config = dict(
    num_hidden_layers=23,
    hidden_size=256,
    num_attention_heads=6,
    num_key_value_heads=1,
    head_dim=32,
    intermediate_size=1024,
    vocab_size=820,
    hidden_act='gelu',
    norm='layernorm',
    norm_place='pre',
    norm_eps=1e-05,
    positions='rope',
    rope_theta=10000.0,
    rope_fraction=1.0,
    qk_norm=True,
    attn_scale=0.264,
    bias='none',
    tie_word_embeddings=True,
    parallel_block=True,
    init='normal',
    init_std_qkv=0.0491,
    init_std_o=0.0,
    init_std_up=0.0491,
    init_std_down=0.0,
    optimizer='soap_variant',
    learning_rate=0.00637,
    beta1=0.95,
    beta2=0.95,
    weight_decay=0.037,
    lr_head=0.00946,
    warmup_steps=46,
    schedule='wsd',
    decay_fraction=1.0,
    decay_shape='linear',
    final_lr_fraction=0.02,
    batch_tokens=65536,
    max_seq_len=128,
    doc_mask=True,
    train_tokens=379000000,
    max_steps=5784,
    dataset='wikipedia_en',
)
Each number is 128 + 32 x the weight over its row's rms, rounded and kept within 0 to 255. Layers, rows and columns count from 0. Numbers have three digits each. The size before them is the row's rms in percent of the matrix's.

# layer 15 MLP up, 1024x256, rms 0.231, rows 347-401, columns 128-255
112:110122135159122187125095091133124098134101129156123123064105153107165127162091124173130143100133132140122147149145160172127102081092110138138149148167141184131107155149136148159086165120080125188145124091150128161187075104080131102131131116086157067121189155098068142131091112121134110106114113146132145124158118158122143092142119173162140084168167085142076129130122109114135191166140
100:131121122128137155177077099076140082085181108157173153117145118173121123117132179139123067103044134120093131140135152172102094123083113166100162128055213110097156133136134139113154102151102094170137110095130144129146084139095120144166093128121112122227126119147139085160147146201098118133126154138141150071088107159104142106138125114116088205095126123144152115139120119080137115082119
102:085084130121083150121153147122146123086159141112163148112120104129136115117136112155131138124151112186146167103130119133167096116142114123180181148138122135047107109089171125161107174125078139140139140139102132089148057127101177152150139111092140183140149101134181156106147184136132190085113182133106108185129140132103163162093134124095099162141146131116138110180086037146114093144133
099:124140110079116083133152052136143159136140172134167110158162151119193049095105080096127120133163118127124149158159157149154099149157095071075109092126141150135119110131092102173131083078155150108154063072155111155149152140091074155071128120138128066141147115130187150098132160125121165186094095108103081122086171176164089113170218072141101132135121083098135099145160151115100124170122
112:115115153124132133153196097111075165124161148109122145129147161139104114160158109095139065146123168158101137142104124162141117064136159108134153073133114126156123142172154192096118146118095142221109193086152139151095055055150191138128090138097142150130174108152142136150145130113076133078116113148172110135116151127093091123122081124148160105099132151111112072143130150144120150127158
098:116169138113134137121129094089066138146131098102116153133095153120135141199108077103112135127083120155102216147138124109114145133190104161091135174171153157105086154204134119132169098074100139133107123133186193159123123108098138078117135139203122084137105122102089101145103098173096095139153095124099098129160111106078096134120121115128169122195141163144093167074058091109165125142066
097:122119178087184158182141144154133182106172195132101108125135156127095139120190066138125183109091126136152132147128142166137138143134172147103126145115059133106157138193166127119085128056139135122064160174101126173139091103119092115104110118105107148130138134200126061154078197143144149153076139102197083132187140158184090126094092062132159212147121169186096127134177122190115128156106
099:159158152141143143178157124108082103096130148117130163140154171171100165136126162124095111126159148153106144108118165138060136110119080120180151060124145070094149150162116120174100131131126097123144157100141141091122107164162129141163175171112106193143133116130099140123143117106166191107132145085135138071072163109184169142190150100162131168156099104123164187117139189131089158117162
097:169162095168119167099118116091151106134176114155072123115144173135178136144178127101155085161116139150134111147113171080152096115137151182078111159164111122099106135180135135136135187119112099174119114114152152099173090116126177105082155129096094088129195113083107119109151161103111118113157132077154090120109145110120099175113100051142142067087116130137112102149078138155120130090113
105:167168116145182133158118120109123161125104139104110112127079152180131167170166119141159124165161141136161121087135129084095118075116100109111087169101138152143174113108106129157089101152148074146088101164131133164113164213129148100129092136154114173140130160094131164116139146128147115088124143100115178124071107142114156095058169093140125074086120160128120117162135121182130107154104
098:130123162066121097166124076141204150120092123146102182147143141110097043147139114087117117154145139146087108192142126149146107090103122192182085146121060067115140184176106119124129111146126129092152125116111184083252077182161126116158144185103122110150145153115101097109116133172106142093168186114102073138132145140194129147136164125113134087166098177103129114108135161123041106115177
094:132168196100156085166153093106117126133124091125134189137137097118104102095140143142130123169142124096142058095164171135141171133110117167095140162120122118100136179107103129154133111099108124134076164169140156081127176112090178108090102124153063203087133094060134093115105226037119116138098120118158160183101071160146193157113160099098192162137167111115102070167106128122162100067092
100:142133131087119138139122145086165116114075147136133124096098118090141150064132097103104079117179114141161101115093121106112096096161131175097088112106142100142087190113116154096111110156155104142130135097082140212107121174119106085122119198126125135162119119068128074143153145178117113087173129148123094157065095162115105105157098114131062094159153108094182145157149159127167146195107
102:064084156145147139177148159107127147132144124107093146139115081082089121147160108155101073075117176101139141114142077100079094120128121147055194143143073075164118105157087184166092160156107155121127134174108094099079066142135099073100101114201148116110074066121089097074127142180153126094163115138077197101124061063161139107140106130112117129139121145128082118164142072161150145089060
097:117124165109092171158144161097150077151146136130128148111102161079148099181108108096106144134099173116095095112134182171131117156207092116168115093129149070128103093072116131163161116147135086116153130192123101161113111128139130135119148107134109120201082169108185104149165114145076176115123130113166095114112140077098136105115068170099209165182205113161118174101121165097166115083173
105:080163125183105203079142135082114111133129142170164152131073125154119078105096140121140116159089110099142130126148155093160153226112162103117114057167192107135087113082145117127135149113077139118144145110126174096138085150154185181106053113133109150090118147106208192135161154169098128139104110133159137096105175121128113068154129178110174184090093132149127119127120168141123145106212
096:161120154093151093150104149171099111123123076133126126183127101131161131202138193143079140066140166128143103081066085142098131181126130128115166167139120134154114108134122132121150146092107171149136209119153151102150175091156156111121086149120099154116152154136205144094189159145165153129157125143150171142135141098129098163108144049116102158062107120204113118120105124141114055158142
103:120083183125139151144139112187166098135155097085133101158155112152101162092104073064143071084129107077131067126170166130061154157179129141114137093134153201186103064141125142179108113092163145123101168061120131124067098164115105171183100137125134126118113112119172104108147171105116078144121119124120125184127071118132100150069110164164167157110134134066158087198121098123124143158111
110:115143171078102114096147153073067138176104133145161066126122104157091115124152063121089178095174117136129089152150168149124140127119163115089090072135085131067116174138108089137117159128148156189057132150132145067049142153138120124145192113135126160117126152127140092162122154149118113128069118183154191135165107105153126113124103146128116173128214143182179133160087140143138133143152
101:122146145133117113148148169160149071175118185122107142155104109090087168146101126123120108101087109154083138147101103151117098124180095163153161172112088205110120164142057168140150067082100076130126141101111151075123124116129097134114164018146141152191151080153139150132108128107129131080176092132164166135131084128080116101155159107106129098108130096098097098160101127122132141122190
099:115179120120149171149136118154119153126169133146155160198119151067207153079064134148094117156078100105123137171112169124137113133116054146147096120095105098082178174140115123190109106130126159145156114185157157095147127090088114139113176148094118085123144138186185132050147146119148154100077115089183114147167075153109069134160144134115162120051127118063096132162088073155167158135095
089:182133092128125116108114110155123142182156103081104121135146121088116150084131113164093109163177115196165067161185148106152063116164131175118156124169129150165193132139162136105128125166195065130091123154104148127154026114176132111072166140108162156125135088116151117117191145123130145140106119085122108127140184119126076164155115172140090118156160105171152120112079095124122129127111
103:133094152123137114173138122147154170120138160107107139107183160114095132134136164210155060194082124134148101126125121098105171131218136063139133139098135155098113151075112079110174175105182186152155165159145176154087170163134124149170165073130107159150126177094150091131169097135129107104184154124097131178181170102098107090164195085122174135120119157119129165122110091125151181150102
105:129137130102077084165158139101116158171176138037115104113053090080122149076080181142070102082176128091142185096154127130163111147081165178132148123108107147087117107174147085103118139119160141124081139108124144124089090102079162158168103131154123149125148160101132186170122140095136126095137107121154153143168152167118127157135132106162159128106117210067107087158096127162203185089132
099:117167122145140121130118136163114108079127063155151132052122140120126102091087153110053158178117130110246047165124129132090143155153122115165098077095158134114145139124104132123129144186131156154121071137170096069121141117119114144148147114152143067121082150056179164181135144182085138083188107101100158135169131072121157154168138098163141130141165137109100141085125119124127152112168
100:105115158139163134166073134072122086103133115104135132155154134144078180112118142190157201157181130139185113105118131145118163105172108096183128120112148079119147182097101149049097165119100097153184154159141121166121114098145106131157127135106116109134102086166157121132118095199097191054148122154124120164081128164162111116116118130099143199083102091206122154128149167067118128101110
098:133141111162137072188083139124050161132125124112091187133111085125079131097084141137119140143039162109157116103135121167165157091102130170117148111165143131101143130170187129056126181113148201102094092172151092128098113138130114149155151166092131142125173082196138132072114134131113094104087092135161101136130149130099151057153124062150098126152093115205133153113163135118104112084078
109:159169074117111113135162115152107121116164113129070102112188152140134125111161157072096104131121149116126156139162136105127103068149111175097174159093096144148109133165111139165157131090100120157109121137142167104144111113202143162148064122168141139129109130134100131167141138149168139177065169182150088195170124096095138112153138108073070135099128082160059133099170131103059119122181
109:102158114113095117035207155151090063109083142127156114113122157173098124145118202111121110094178141137109135123096088113155178096086163147115158100136136156111153198097134130157131127138158098123144081064145162075130048051112105161098119089152081125120107130065097157150107157084119157076149153144164132120126141113121142174109182102125155100101132111113144122114147130094142158114183
099:130144120156078098095205107137068124189143144115082109080110102118111125135108167167150052097152100122095111132159110052175121109178176132184107125085114151109161093134089133098116138157132147111107150129081213074129147106150132094078142152075128084119141181141099089156165111201107128151178131075148096122130136083109121136120122114139096103189134146155109161108135108142138161064186
104:102122135124122071125164142152135073123148101141125084109145127141128155101181074207157120075119141095156133139122115053129163110117083118088115132132128185159107154105175155119100151097125073099135122114185112212145124066153178141138125116149133051141124114090089121150095117223129170090155094171115109136102130148163131195136128149150150133062158150118138131152156067204114127123118
103:149128110131109125130158150136167140120101067114124105156190119101121153106160150144075179124147129095171072080116102104122097160182146130087151052103112149130199105112168114138100108162144132119128157110123106113081136107078084128107134113171092096131168125139144103142152117103159093177077124107144154165087140115134125111124094187144168145165156127141182091148178145141143136136096
107:153115157183134098163126117149084101109118128092128124105073131139117114107084113118122096161104106147124170134164135126088145137134114091211132095127140163077137129131095116167080133140166173168112172139103133175123109132073125093110138075135129149150175161118127094123204084171105132170167126115106121129102152121125157093151156114144068144164186116146127154176102114116125172173137
106:142153161132109095093140056129105131152113107141188197140115127121140051126134158082122218111100121144140115102127082126103075135143099083129117129127163098119150107128178113070108095102085117157158139135168140146106137126145148169154137098109171114192082180128144142114201142092083133177192133116204124132104106073108160123157109097175113148128112101203139182107147069124067160152127
094:091093093156140115097131163178134086108084153087117128115095119150079130140092112086161136143139105134134114088150117123171066103172103130132161148150161213132077158162184169148091178109131158098135139149155172119158137090112134130106159131123065123125135120099063111109134123156130123158126115165176091163160145116201086138146021067160135105146104149109151111147123210158171170150166
101:107116129092107145155170106090090122171159176168107107163117132087162128180092141179122081062097172172193169101075099134136050143147138075154140104124161095094123157098160112119169135077164107109164068145123182118150133126103115165150148143152079142185128168128121149118111175143165112097165132072100137138151227124095109168152120126158154119147123167107140160154141169129146150068092
100:127137138118202156208129163117116118114076128129125156141122164037123125142121079139093173136105132189132163129124152121096108092100110095155140142094160109108177132115097182116093154124128095173108138091145146150076152167179093132075136136140131122179091167153129081197085095136109131140145194158107110160119148135133174102164124114147139143088118122149128088142149130102098119114136
092:102161132155162104165141118092113084079097122150168099126115114119112089093148132098064128131112155101084108121095138172114099174137153094112103100107141125131136105148106092119141183091110116125119139129127113160152202089128115190132164061102116116153106132130132108137115152095129124115144134121071148141120148110149085140150148063167125114157143196158138107143172123107145159113083
100:127112138108099140094129066102085170166141207118155155150123156205093120082113124144135112099121105151109178138123090178120108088111094141132069146178064119144096099169117155160215119158078147081137127105150145188120149173141165123130149081171178145181131152149128166121079115130086156092121109089118118091077160116126084182163130145136141126157177105131172123140097087096123134159214
098:108129140100187142122122121161112175131157159188162129177135176171210165137165153167118148166163120162160122128114188155175152077102100112098086188081065139134183122139117112160127113081107086126199143129177187119115100118163100173173122127222157103141165113149119120148172198067076103095124125073139111142129140135130166151100116159172110100144204170151192156099080132123130149125140
101:170157174139076096136132125107197135173080128170186171085168128126192083114097106142065155178111112109138138075099146153096107068139081090128102131089112102126160150116112153123100069088138159055148194110151104105150132147125134089145111106105132190075122137134101118115140100117104097103101133084140049153120130122131143101150131145142140108090092143071152177115169167215138070160181
106:064109133096172090115165084120123074133092141103204139143160153202150174145093173127146151123161142120145154145168134107166075108126179109148098196136091111145102153126166132092116176136174193125157074132126109137086123181095101152068083194159107116114129081197092135078153138134158099172158075179141108141155172132152094116194194157136126105165162145192070156095182141115125167124134
096:133139151128172129130139129142086116077151128137093143143157151145122143105140147127104139093117129142122081176090146140119144141116090117160163169157156162154102053180138102176065095102119098100102199060137133144109151093107122174137147098161182124092154108108092163095168143148149117082194152089140111169093069129119147118190134120137029141165147092097180192155084117175189093143119
102:134142098109138114108114177125076121101163089178156130086100117155137170139137126099191115110161095080097109115184124173108112153124122105058157173173121109119125125161082111191145147097188109161135143125108124182131156102148155123079102172107161107133100126101129220155148161141134112129154156147102147106088146116100149204143171061142123132143158162104154123137126080172140079103126
086:077130047153176113071131125090144173153048113150086157166089112130084154085103158131079117169093212149134144129131142128110130176132138093086115117108098116115171085134114119178099088070121110145133129118126204153119066157111138142133182194189099188121143159177116096098117192157116086113137081132157092167097114105120155076120071148132133105127091104185141142126166162058142146142144
109:149116144143096135048095165129059114153149046142203155139116113163122104159072148112128150137138153162168115100188111145102095095153110137124134103118119134145125056095142146126083138156121098099074135121055098110155133161117135085091129173067051103115129197113171159093156128109143141159117127193111115142118173108172122148162113089094152147131068184131088132140101158117094164108150
101:178071147087103137137162109094115187094123121138186166126114137127101208084100152115170169168131140150154168168164128165120104139115128167149101152130108140107112096203103136157092180118067136135143179099098119147123137149189110126151146166110145074139180104118087099121079134116158068132181131095156126088143070113090114150124087142155091142116122107150128146159125097148134172111124
103:110130145077144108157155068167161182132075138107139178170149173101127172104161143095178156178175141076142124099117133141103113112121122089126139156109080119118135114072110118132118195156143136136088116121182091168144129152144086158106121086155075116137153197135135088120140118149159162156163158148156071129122104063138139105170115173138185108137105109073125089130147099151171094109116
103:110170179082153094157115138171099141121113179075144117142081157073087108129132080190134136218112147118096145099135148155154159140130114084138122079117123106132163139093165134129134160122179109138107181120107174130065150107138131128110165120178094099172115130038129115095148134133092170140142135146215104156117129101093170105094141098080133100157143149101124091059102104213141136180078
094:136159119103088086117076105097092118095188129139084140091096173152150096084138129139144075175189166110129194121222106158114132111087063166118152132073100134093136139135121092111160153149176079076104153162096181134149183103105120183183156139134144157124097043097136116164130136170131117143119154135193172146112065161175139108154135108183118063135106137106118103115099113095097113132146
106:144084127195138072118122096107164101156167196099115197129173131111121152143101090105090133138129102162142168101155149131133046080122155102095071066108159120103124065132098176152144153077159126118109144159160164157134139125150161119132112039135139147135095072138158108199116148121103113124087146120105130142195131129121124140074105162176121092135137173120122133140095107138102154074161
103:101155113119162086117153158114143123116154053116163128160077186132090101159099110074094057080114093125139154123117152137120096224121112172089128127144174171135125156166094163172144117122140148143139071139079168111168107152107125113147082164134100100126120153110142100176108116190117170165159080112140081125126128182140181124148075128155080141096093102163113158111176146117155134182129
103:115130070075146137126092119112145158108091110132112093069108179149102110176123136146141151160156141143136178129094093194106174178120151190135118085160113167095112113153102104177106096136094101095166125155179095150157103089113147120097127140103067186115197129148126134118113161108123137133121109134135163139100159116179037143152161139090090113079174167147132119159128133059110138097139
100:052138106160182118071096093156129166177121089111156141069158188173123087144129123146126131155112110111127091084137135137121132200097159183160150174100142148110124099171149149120105185109075088200152128096135097139123131143089113115119104100179092077202161123110129137120120095098088102062076113109101108124162154143125119118174137128163141151101122168169147145134086126148079188084110
105:120176094122080100156090140151138102117118150160108125126134122087138126150147147121103141120039129156123151089178091150130140097137077110104182127094150102098082161116134165104111166159169099154146166228108104119109121096083105113126163096163138170208143055089083154161141122144121126110121165130149089098089140123078123063122158150075147126091170167107141112155163140122097140135162
# layer 15 MLP down (transposed), 1024x256, rms 0.239, rows 347-400, columns 128-255
106:109137110126133148106194136110071104075102159093148170147136101164081144125101129134175141196143122109104091162126101168123105092117124123140189156130124153138074113143121147117138111069150167099150085094119151097092138136151125117145106179152101108126133108114066163120108101110057080192059092126094089137153119145119125139179117107098103123123072111181136137114132159137060115066178
104:160140068150100111100103129086150142157160119104195117156184090081120120134206145114133105117157102125133092152172110110126176096118150105082133115116162162081148180143134102135178124146160101161109159154064122152164151073133092130164161134111096119111177166120147103103156070077128122121143126096074149118177154092090203136204105178104123105126124154139092148090144094125097129169134
093:154136095145115102121170132117101134114162111141153168093089118190071137105180146101155128126128093134056092125169093178166159151180107152103105121161147092153088135159117133149123103060157096074196141115069138156171212123087084080149100112157169131099115085117125100120145109163129085146087145065179091105102130149177106170188120153146112103061128163151098119099122154081168141117134
096:201149105162125139152137198097113145131143102167110153111082093135204116129157123123146116191169139166099163136097189125102114149126126095189088047159139146088127115131138189147124188150152088060081125118115146171133133100153135152153172106078099112099106130117093152135103134105100162107113128127130120142140166103151157123076094079094123166125096096132120177103092060112149126114121
105:104126122141177109175149129138166124089056169139141116170137094107078149055124144117105138170172156130147087103127118106178167177102110144078154138122163127168107107170135054123126102133098119123125076100104127083117118121063169100119152152087115121168191066135079120138120107172082145126174189148126167107049112093145133155100166118110063084171138108102136148144155102172074096106153
105:099168129126126131165155158163143118150154114114102116101134101114192117207145155078179105142121136156157106089136122126105112155153129122180147127204157136117083172161146099141109094129165131115183160114109169073089147146139102100121101143149095110110173128214103124158106108131092098062119119152179113072134110075096141123149134138095162131162149128170106116192100162141179073122075
096:093145146100118141132144076141199137166146106148117125110139145184143135158054145168075112102123096127084144132147132171130084111155147110213145109081134142160082168124121096167204141134098152147141159112113215072171160077143140194112175120149146185182151129104168125121142114120162070143196133159117212026115151154155151138138134143096162166115104151138079129095181112070163141146140
088:126168188122132133099083153153132140103171134175129179186097083149179166082132130120109145130135167142136181152080196096161099116123112155104090159140143153136142153104113158134109119117124112158133141129150136091099132109106116164115133131118104099145113157096098136155135156116096137142176079161135119162084057161127121108126127151172146186150142125078155095153081157141076081063088
101:141043194079094064149121111159110133146129090106116134102108121112087100124163103091090153118154113107106104151176140177123120142184070027121151112072149130164182119098154149100168128075156127157139133115110136180058165128151098171105086107175115151111115175125107125175136118135109127147066099104138126119159167127147063094118094096104191123125168143140150139155090158129138152094158
104:127117103096093109112130113100095181106154128084104168116163138075183158123150134137087115118153141143111182170146122137161153089122072124097148108083118120127120093067142137176139103128082134123155164124149126130154142114084170102122191116178101124151142168190208119156126144091172104097097061138090144150145094093169124105156145075168110113180101116137097125051228133085108131117146
106:057114114073174136126104141110168087139110144155059112142149095177096117139135083137098161078120148118162096135169110066112124160094190121128175138110121083143190151152117091153073138140130146131102123167120114151138090072103132070137151111085139083129144151152105097118129158117143170147104113116115117098112137190126141090132059124110184142169135120137144131209156135101062098121142
101:140151102156137114128136179140089138151137094156148087120125155164139129139104122108143135106103107147197138149145114132054137136162141119174091087115163151086147153114178103114131178175109081137136074122086216125102120112109130145107106123118116121123193137163116122132115161168182121055099123125186157250136159178146185165103120131091065138116123107089129147153143139140108087126088
110:065124141129147152062100134132114121174149161172142120133138141119159161092170146135085111149085140150194092122193109120161111063134132118034137135153145131127139141123176077123184095114115111123123132121202091201129090090103116128143092084147120185128110129134103148084158132143106097129130171077114126139162125099119100111124158177174104137147174057122137170187155124117121188085091
103:118063141142123097053158104106093158145176188157143158144110147149163129167144134189093184104083121082176081121147128128130204113136116150137099102172154158073073186138161133150082093086133122116048117134058116112108123103092155148151126145183120140118165156116080071174114165129091111146103162134171079091115148206175121130117101125127120077138131123173169105122148158163161114134020
101:107161116128174088099176081114138156139168165176150163075167128147146164162153127100124139180105102101190145146124129137098107130087145069170143150095131143121083114180136100092126139119134150178077087133149127139107104211112136045101114134167079117140129110127111121128113220128144132134082173213206155130134115142179125049157109130136149150209066169139091107121189134159156142140107
098:195097173126141165095049115167114154135092135149163167151189186079157117118156129087177133128075146143141161125124133148103136122096090130093018136125050159135135146125099103161073136119116135169165162141059133147168114095223188105102110068136114137105123110108203138145149120105166103091140094123114140170103087163194175111145106100151118114107125099086138104155134146099126129081171
097:077099129180118195135108135115111149131072102208153053120107180153098122151144173131087096139107191098167132121178120127118123157139109121090096153170160120086107133119121126106167115131177183156172096152126076120084156104108180158121095104163176138118142088117090125102093141155112125122100155132151137209149134172124110109151089150095118086177154122154187121171154161129125139081075
103:085121139105104126080129108109122137090143140111140111175122123162076145110105115147120129139165103124146111156114089133151104132151164147118115086108142154156190144163103185147111163120110061133114097080137152124079103141124150153135202091107091114162098183088156160121125113102148157084149072171132107165152134120109120091160113163141094136115143183098102173176174152102152143159208
103:095113156111134148127128091133165088128144062108170114106099173150139098113127104195169142111121074118054154086126180151130138123129128121030183147055186138099164104113154208138101128132173107094143061140135157098108137138077104132108110172112105180119093151117115059141137107152136148138093150137096178143103099096147123124099180137144130142124129109158129155129181128093105122096144
096:111149193097120152130106110080143133099120104104128144093151156102197152149116185100080124156086174143188156137119101150132152155110164112113145173066084076148168099087121091113071160158125170057159079108121100147153178091126175075107125185154126127124089142137069132135076089122162155120101149169107125131098106124125160104129104120122104133132144098116104158087149105190112085129134
096:120186135053144082134166132096149195099160141127153112142126119198151109159159098154159169180159159147110130149155135069069093163124125186099133158125107051089123069175121124149146149148138150161093193120131145101154121098132130132129105145120159046170077158149133126165082152138074115094157134110095117056180154145180068167138161210157151150110124083118077118121122127168176125155098
097:203090147100104127135093125109187167075116128145160132137166069171118133112145103117096132091086093094091129142165122070105154152131122173178169134078147127138130203159119082112143114168144105127135151148110122095125111122152161194134095075192167131109157126119109129096136177167213144118136156163171098137134121090125094147087122157141114112154123118094149136146089182098089161099132
100:108192109083137132077136097138098078092192171184152177147162080086134148112122094101113164134135094125081086149068124146115098102095090165117109127122137086124100122141160150115061142144126163108160145113181087080108080135113107141037155213120189108141135139145093126217139154140115115105109088155115200162199109110124036175148150099143074071133164120094138153130114132114094099157091
092:111158131056121127192168085124073115152160133163181142083071100169177135157101170149163113127145127085105136091177120122167162142168127128095168072131165143100115132142148129139100184106093098105118155147175099170073140131150091140125116106135117134133160075120101102127144085083099081116135089095115097120101160093129113114132141208093071114111137126133116162124091126131113146165123
093:121116144147130121171136115089118124137146152135055158121147108109145134102095081101078064074105145111090118119130059110184152113140165148113157143063175107195134109145110152083119139128153084060120169151105113199167119119132112100100189129117134106121132114163148121140183216141137085136094074140142130178037138160110159077087103130120152059187089100112097145180120165150179141101185
104:099124110140094162122159153193147053123126153170173084114079131131074122123125117157191128103179133144075156096115104103110132095113110167137165133136166121138125164155106152179073165147083147105123114103107160128163129125181134091125104149127099168079119081177102085176155104195189100171141160116128116175107104104125138083092147120127072093139123143171139119095128135206120141163133
108:120130124165163179141107201100130110168146121102132102156118102110167161123133100146087107145107111056108136098119108105155176102166200218142144120118156152168146120143139100125092111161123102088191130175159123097163148148096114093149158091130141122124094071143106078087169111127113146050113148156160150073094160131167161133104112087101068150083112080148117134145170166119114129166183
098:159092080179109099123120077134126162141106137120202144110180149079126143132073119123150076129196063178163137127151101071164118095193134066062127134066111135151167167074133110102153101113142087107096056114124147134141105127145104180137128040111164090125148153163086167068085113112140079056122131104147145137124114148154157136101070136108175103096099132124179139098157133099202109153110
107:119105118206123170097144157122151145129117107105154119164104136089103104143108134117223148179114082122106165108140092180166169160145102183085070158106109077152101082097114103128065108104128114148140159120160129118166116095125076171189165181098110133142078118099101153141085156138100154086055086087076134127133139089176140075129127104110142073195048182160184124088139134114152153121090
101:168137079093121128111121171127115085166155115131152135087161144146085156150090111172171111173132102102132161061112134116135187165171127016147094151166130176133124110098125109135109122161087183190140115147193094087184107119100205120129142154119120118153117138136175161066140177142137171077114112073156099131121085117080159108171158100132135111149125122126158084069145107156155132115141
098:165130150118099114123116095140106146073116105145112139122152142129140182174140121117077087161176089164117132162147113202129128103153168118083040142137172115105152089146143207165108108080085092061080124151099115083133115124093197141189171173125130132180076121088194115156063103063105108149159133164210133142110121056158105150178094099107120116186175118117113117071120134100104159104191
104:141123195138158149124133151094106127105107117131140159230104157151113123103092172119129076096080152067207164148121168183098080174156100140120127152120126098171111130127150156077154116158149182095131172106113106048145156094123149112165135147121144142121133159206151142195095160137084156170139136112096107141095111097127147133157106186127165104100145145130183137108180154151164129130184
103:143133130101088125163089095137125092133088174127105084127116124112135059151077080091146064161134149142126165111179126129100173146075165075116160096178109126169132121136150065120133166168149121150162121173100125159075097143100116116163100098127130121110132080158173133219172123125102063161129109135105169121125147220116135133114177119136129149190065173085168175139098142094166127147142
108:132110128097100127108139090173127144129166124117097161155146158155137139143101077097155122160102163095146123122186180179066116107113108132136160106135093147129104097139117141127183118071128122069142104090136145130158152137161161140171125110109122141168098137138172134152129149136140189126121137141197123160099076106071173149124095080180055105157099168157127101171121086169116138135055
097:098136121132125150128134133109111127102091116108117130107049156150066103155189103111143141175132145184129084135100212181199132146083055118172136132107157173149147122113098100110137200113147131114138196145164157161103129128114106119096162154091127174138074164121159112166143129100135160142111125114101161135159170172098069106107117078141120112119137115162180125094124143087090161126101
093:085180158185150132144172143122121141099134185149118102076129110186124130124160123111080186175157122152118148130161119153099173107126158125160098164184080185116162134113118165106110115095160110190106130142131111122149183081180131136121087125152162136129138106188137123142121116119100116165082086149131134137185163106180143081098125171123172136092117139122112125126082100128115084132136
096:131151154119135076115092079139135171130108146125205154082187159210149113147161141108157120158169090152071106136107060138170104106109151182070090119121134161187131103120128146128125142173173136144166148168079170217152130135143167136127098119094165163146141127096078130086137102150164104106061130112132174117163096161170095159130113068087124107096098145129046130083131194153086118114113
092:072151054144064101103124162123128186129103047137148117077162163172129105080160132120122120112132143157132194137139128102130115120116113141184165124146111153159091182135118128132139075116155179116020105140112130094140115145178138089065190162150095118173122141210126123126141123164093158133209123116113081114142175149143097104173121120108184105130084127113156124103125123160092104147095
095:139094077119158088092095122148091187161142122131156074158169091103140105092077164088166128079127164142115083145129137091064080160080109125149211141153058136137141103163133069176140085108134132131109144120140083129101084199098144150120145196125122165143067109113097146119122128143150116096158205155209143160096094138158142106127091195106145201085054094154122132129120105138103142119094
096:142176090116137103121144100164136157143132126236108083149096136094131114115097177122139148150160140076135151100137126086156149142219106141130063102163121168093109118146128135134136064185111119138142090109121133161110132067093113120168113168090109222082074147182114082108169156042121144156147143120181128104165156118112163159117156129141096165134143154118088167125157130154104082083157
102:130127109169126165135155140099165056102142124148098193107142077080131158100107135182124130123088118136165143131079108115111225074203148098117110185143085087146101069082156170143123118106175123139120153133078116136129195150117184026107058179112078149145113175139168138201157185110168076149143166102112129147109112119193121134163104120138150065061128082132148121105153178129153086127126
098:131116117136051090156158152115102154102137186159105130148089064114116152084170172115109073116154141104111095128108125136046165137108168163135117144134155125147091100158111140127158115140091129131155105115154144131119180114146147099192195161068112111165095201166159148215098119122053143144170145141132134119162137083115158111146096120149130103127137138089188129087087134165121139098167
094:137078157109114175100123158160089071110208117096120100140115147188137144119118137166137129170133117156107145106185157154147106219180137150111146125152035084120126108162105157104183119122150097155131094153129167117116088106111078156141116132151129118128109152187120142175127097163129147145174154144198130132132153168102140168098055134093205139106104120141149172142192136085107187117142
099:063142079145183099145131138122080146183079077125183148143159067096121144121153107107103180115148189118110139148144144146111198124175153068133161101086151146147084146132120140115095109161088128157075125109162108130090198117128085086131082106133136085103183159171136155108075159204113167187082153162135119099131141067135134109208105095079121139127114089122178133157175136154179107118124
094:131108112132125133117137104127098139146128146139149128179173104178135151184132149146097140147136215167138216172106120147125157165127132184175190154088173120102175171139142118158134164140133129109122123104137118117130197147123187107102101140175201102135061137162190135147107128104104107101096063127146124108142108168106143158153129144140155108139154109141146131107161138111099113112174
106:145155139145117123104073138173176108141095117128138186101083138124128093138156095112152123119127120145137159131129135121101132138176123035156142103132079073081112217183105118120083129092146133136146084099136134122160116171130093055108114159127105138151164163080112116173150078168151176137130117181122144163173141093119144142124096163115110114077147211152170150130068144114171139159107
104:079128095150098133128099126101158133121108147133134079129167088121095189096125080100142137180144095165157114122107074157150192114162221132162153070099116194107134088091119073137152107102147176122205115163105101179157093131168185149120112124117141146069120163155138141102077063123120161132107141153129139112159133138127162115146130108176176102172128159120166169101128126139131182089089
100:121139112110099158098137153120132197166100134140164107167088084120117107104147113111171121104148141074121106156144112125070116186120088108108125161172158105159135158130084124127149112137091111109039098158123138065095114087133152097145101135088072147158115138091137127140136124186121168088116102148064090109079037112099119123174177143124098038095168100167062148147106101157095149152164
098:128111170142167158181127171166160201103094174142149163098166155079145109129130143093178147153168152110204110128135105174186119069083133094182123188073122152172162179127098126093121120154147120128098148179099135181084064176179083122112109166064113124060131090148139125104127116143095121113040176148122201156096154086095146108143113110116100180100077134134165191123149117030155136138159
100:104133084059141125150120117185147120093075099160120157125118144158104130128187130119168113142089086134143124154057142109124156088142158105137145100193109052143102098155171144172165123145158149127136091172147074119103102100162162052109144115191140178095174141137119060156078150157105144130120128104112175222079129124128135092091115143169139127093141151115145167107123122132138129123123
098:106170118121147126146047118149150154059132084121141100064145063156159127094153114124106132192125155090088134166109116113104098075138118139059167131177103127132099181115132161138103131100145120165118116141117162118102142074154076170155135139175136109084128063136122078170157112099055153198121092114064127126158130107148116122154159102193159069144082081160148133160119116125153115117132
106:111116168112088147035079136081143135168124086184126129163134154122172139224180176149128140175139155100056120169093080143124164096069173133164107116141116112106118194162081099141107237107073098112127120108119129157132175140138146099138056179116123151121128120110104117117155104172122090151141155114143197174092149145130129141154155141139098145119151105165142112096076146117106168126081
103:142110098182129085090189174133104146160157093173137138136136090113095157107115134111142103073086156138076167110158068145153144158092116107125165125101163144148154107103096117139115162181138108167088103114103125097173153146087129147070123115133171081137099051111156146118109153153131151143109103131117146109108081106141083113152091180102174098092169140183129137073140105087149105124109
105:127154105158130101126136078124090100146155140060127137186145118155113127107134167142121152105168174096141078106133133131071096124132156095095076043016121131122148119111117122110096089117126112128116175146131104101138084129159144134135131132076162139164135081137162104151116187143193174164181169103063149175128127096144123124102142149130077088097139139150142163110148126115188146099097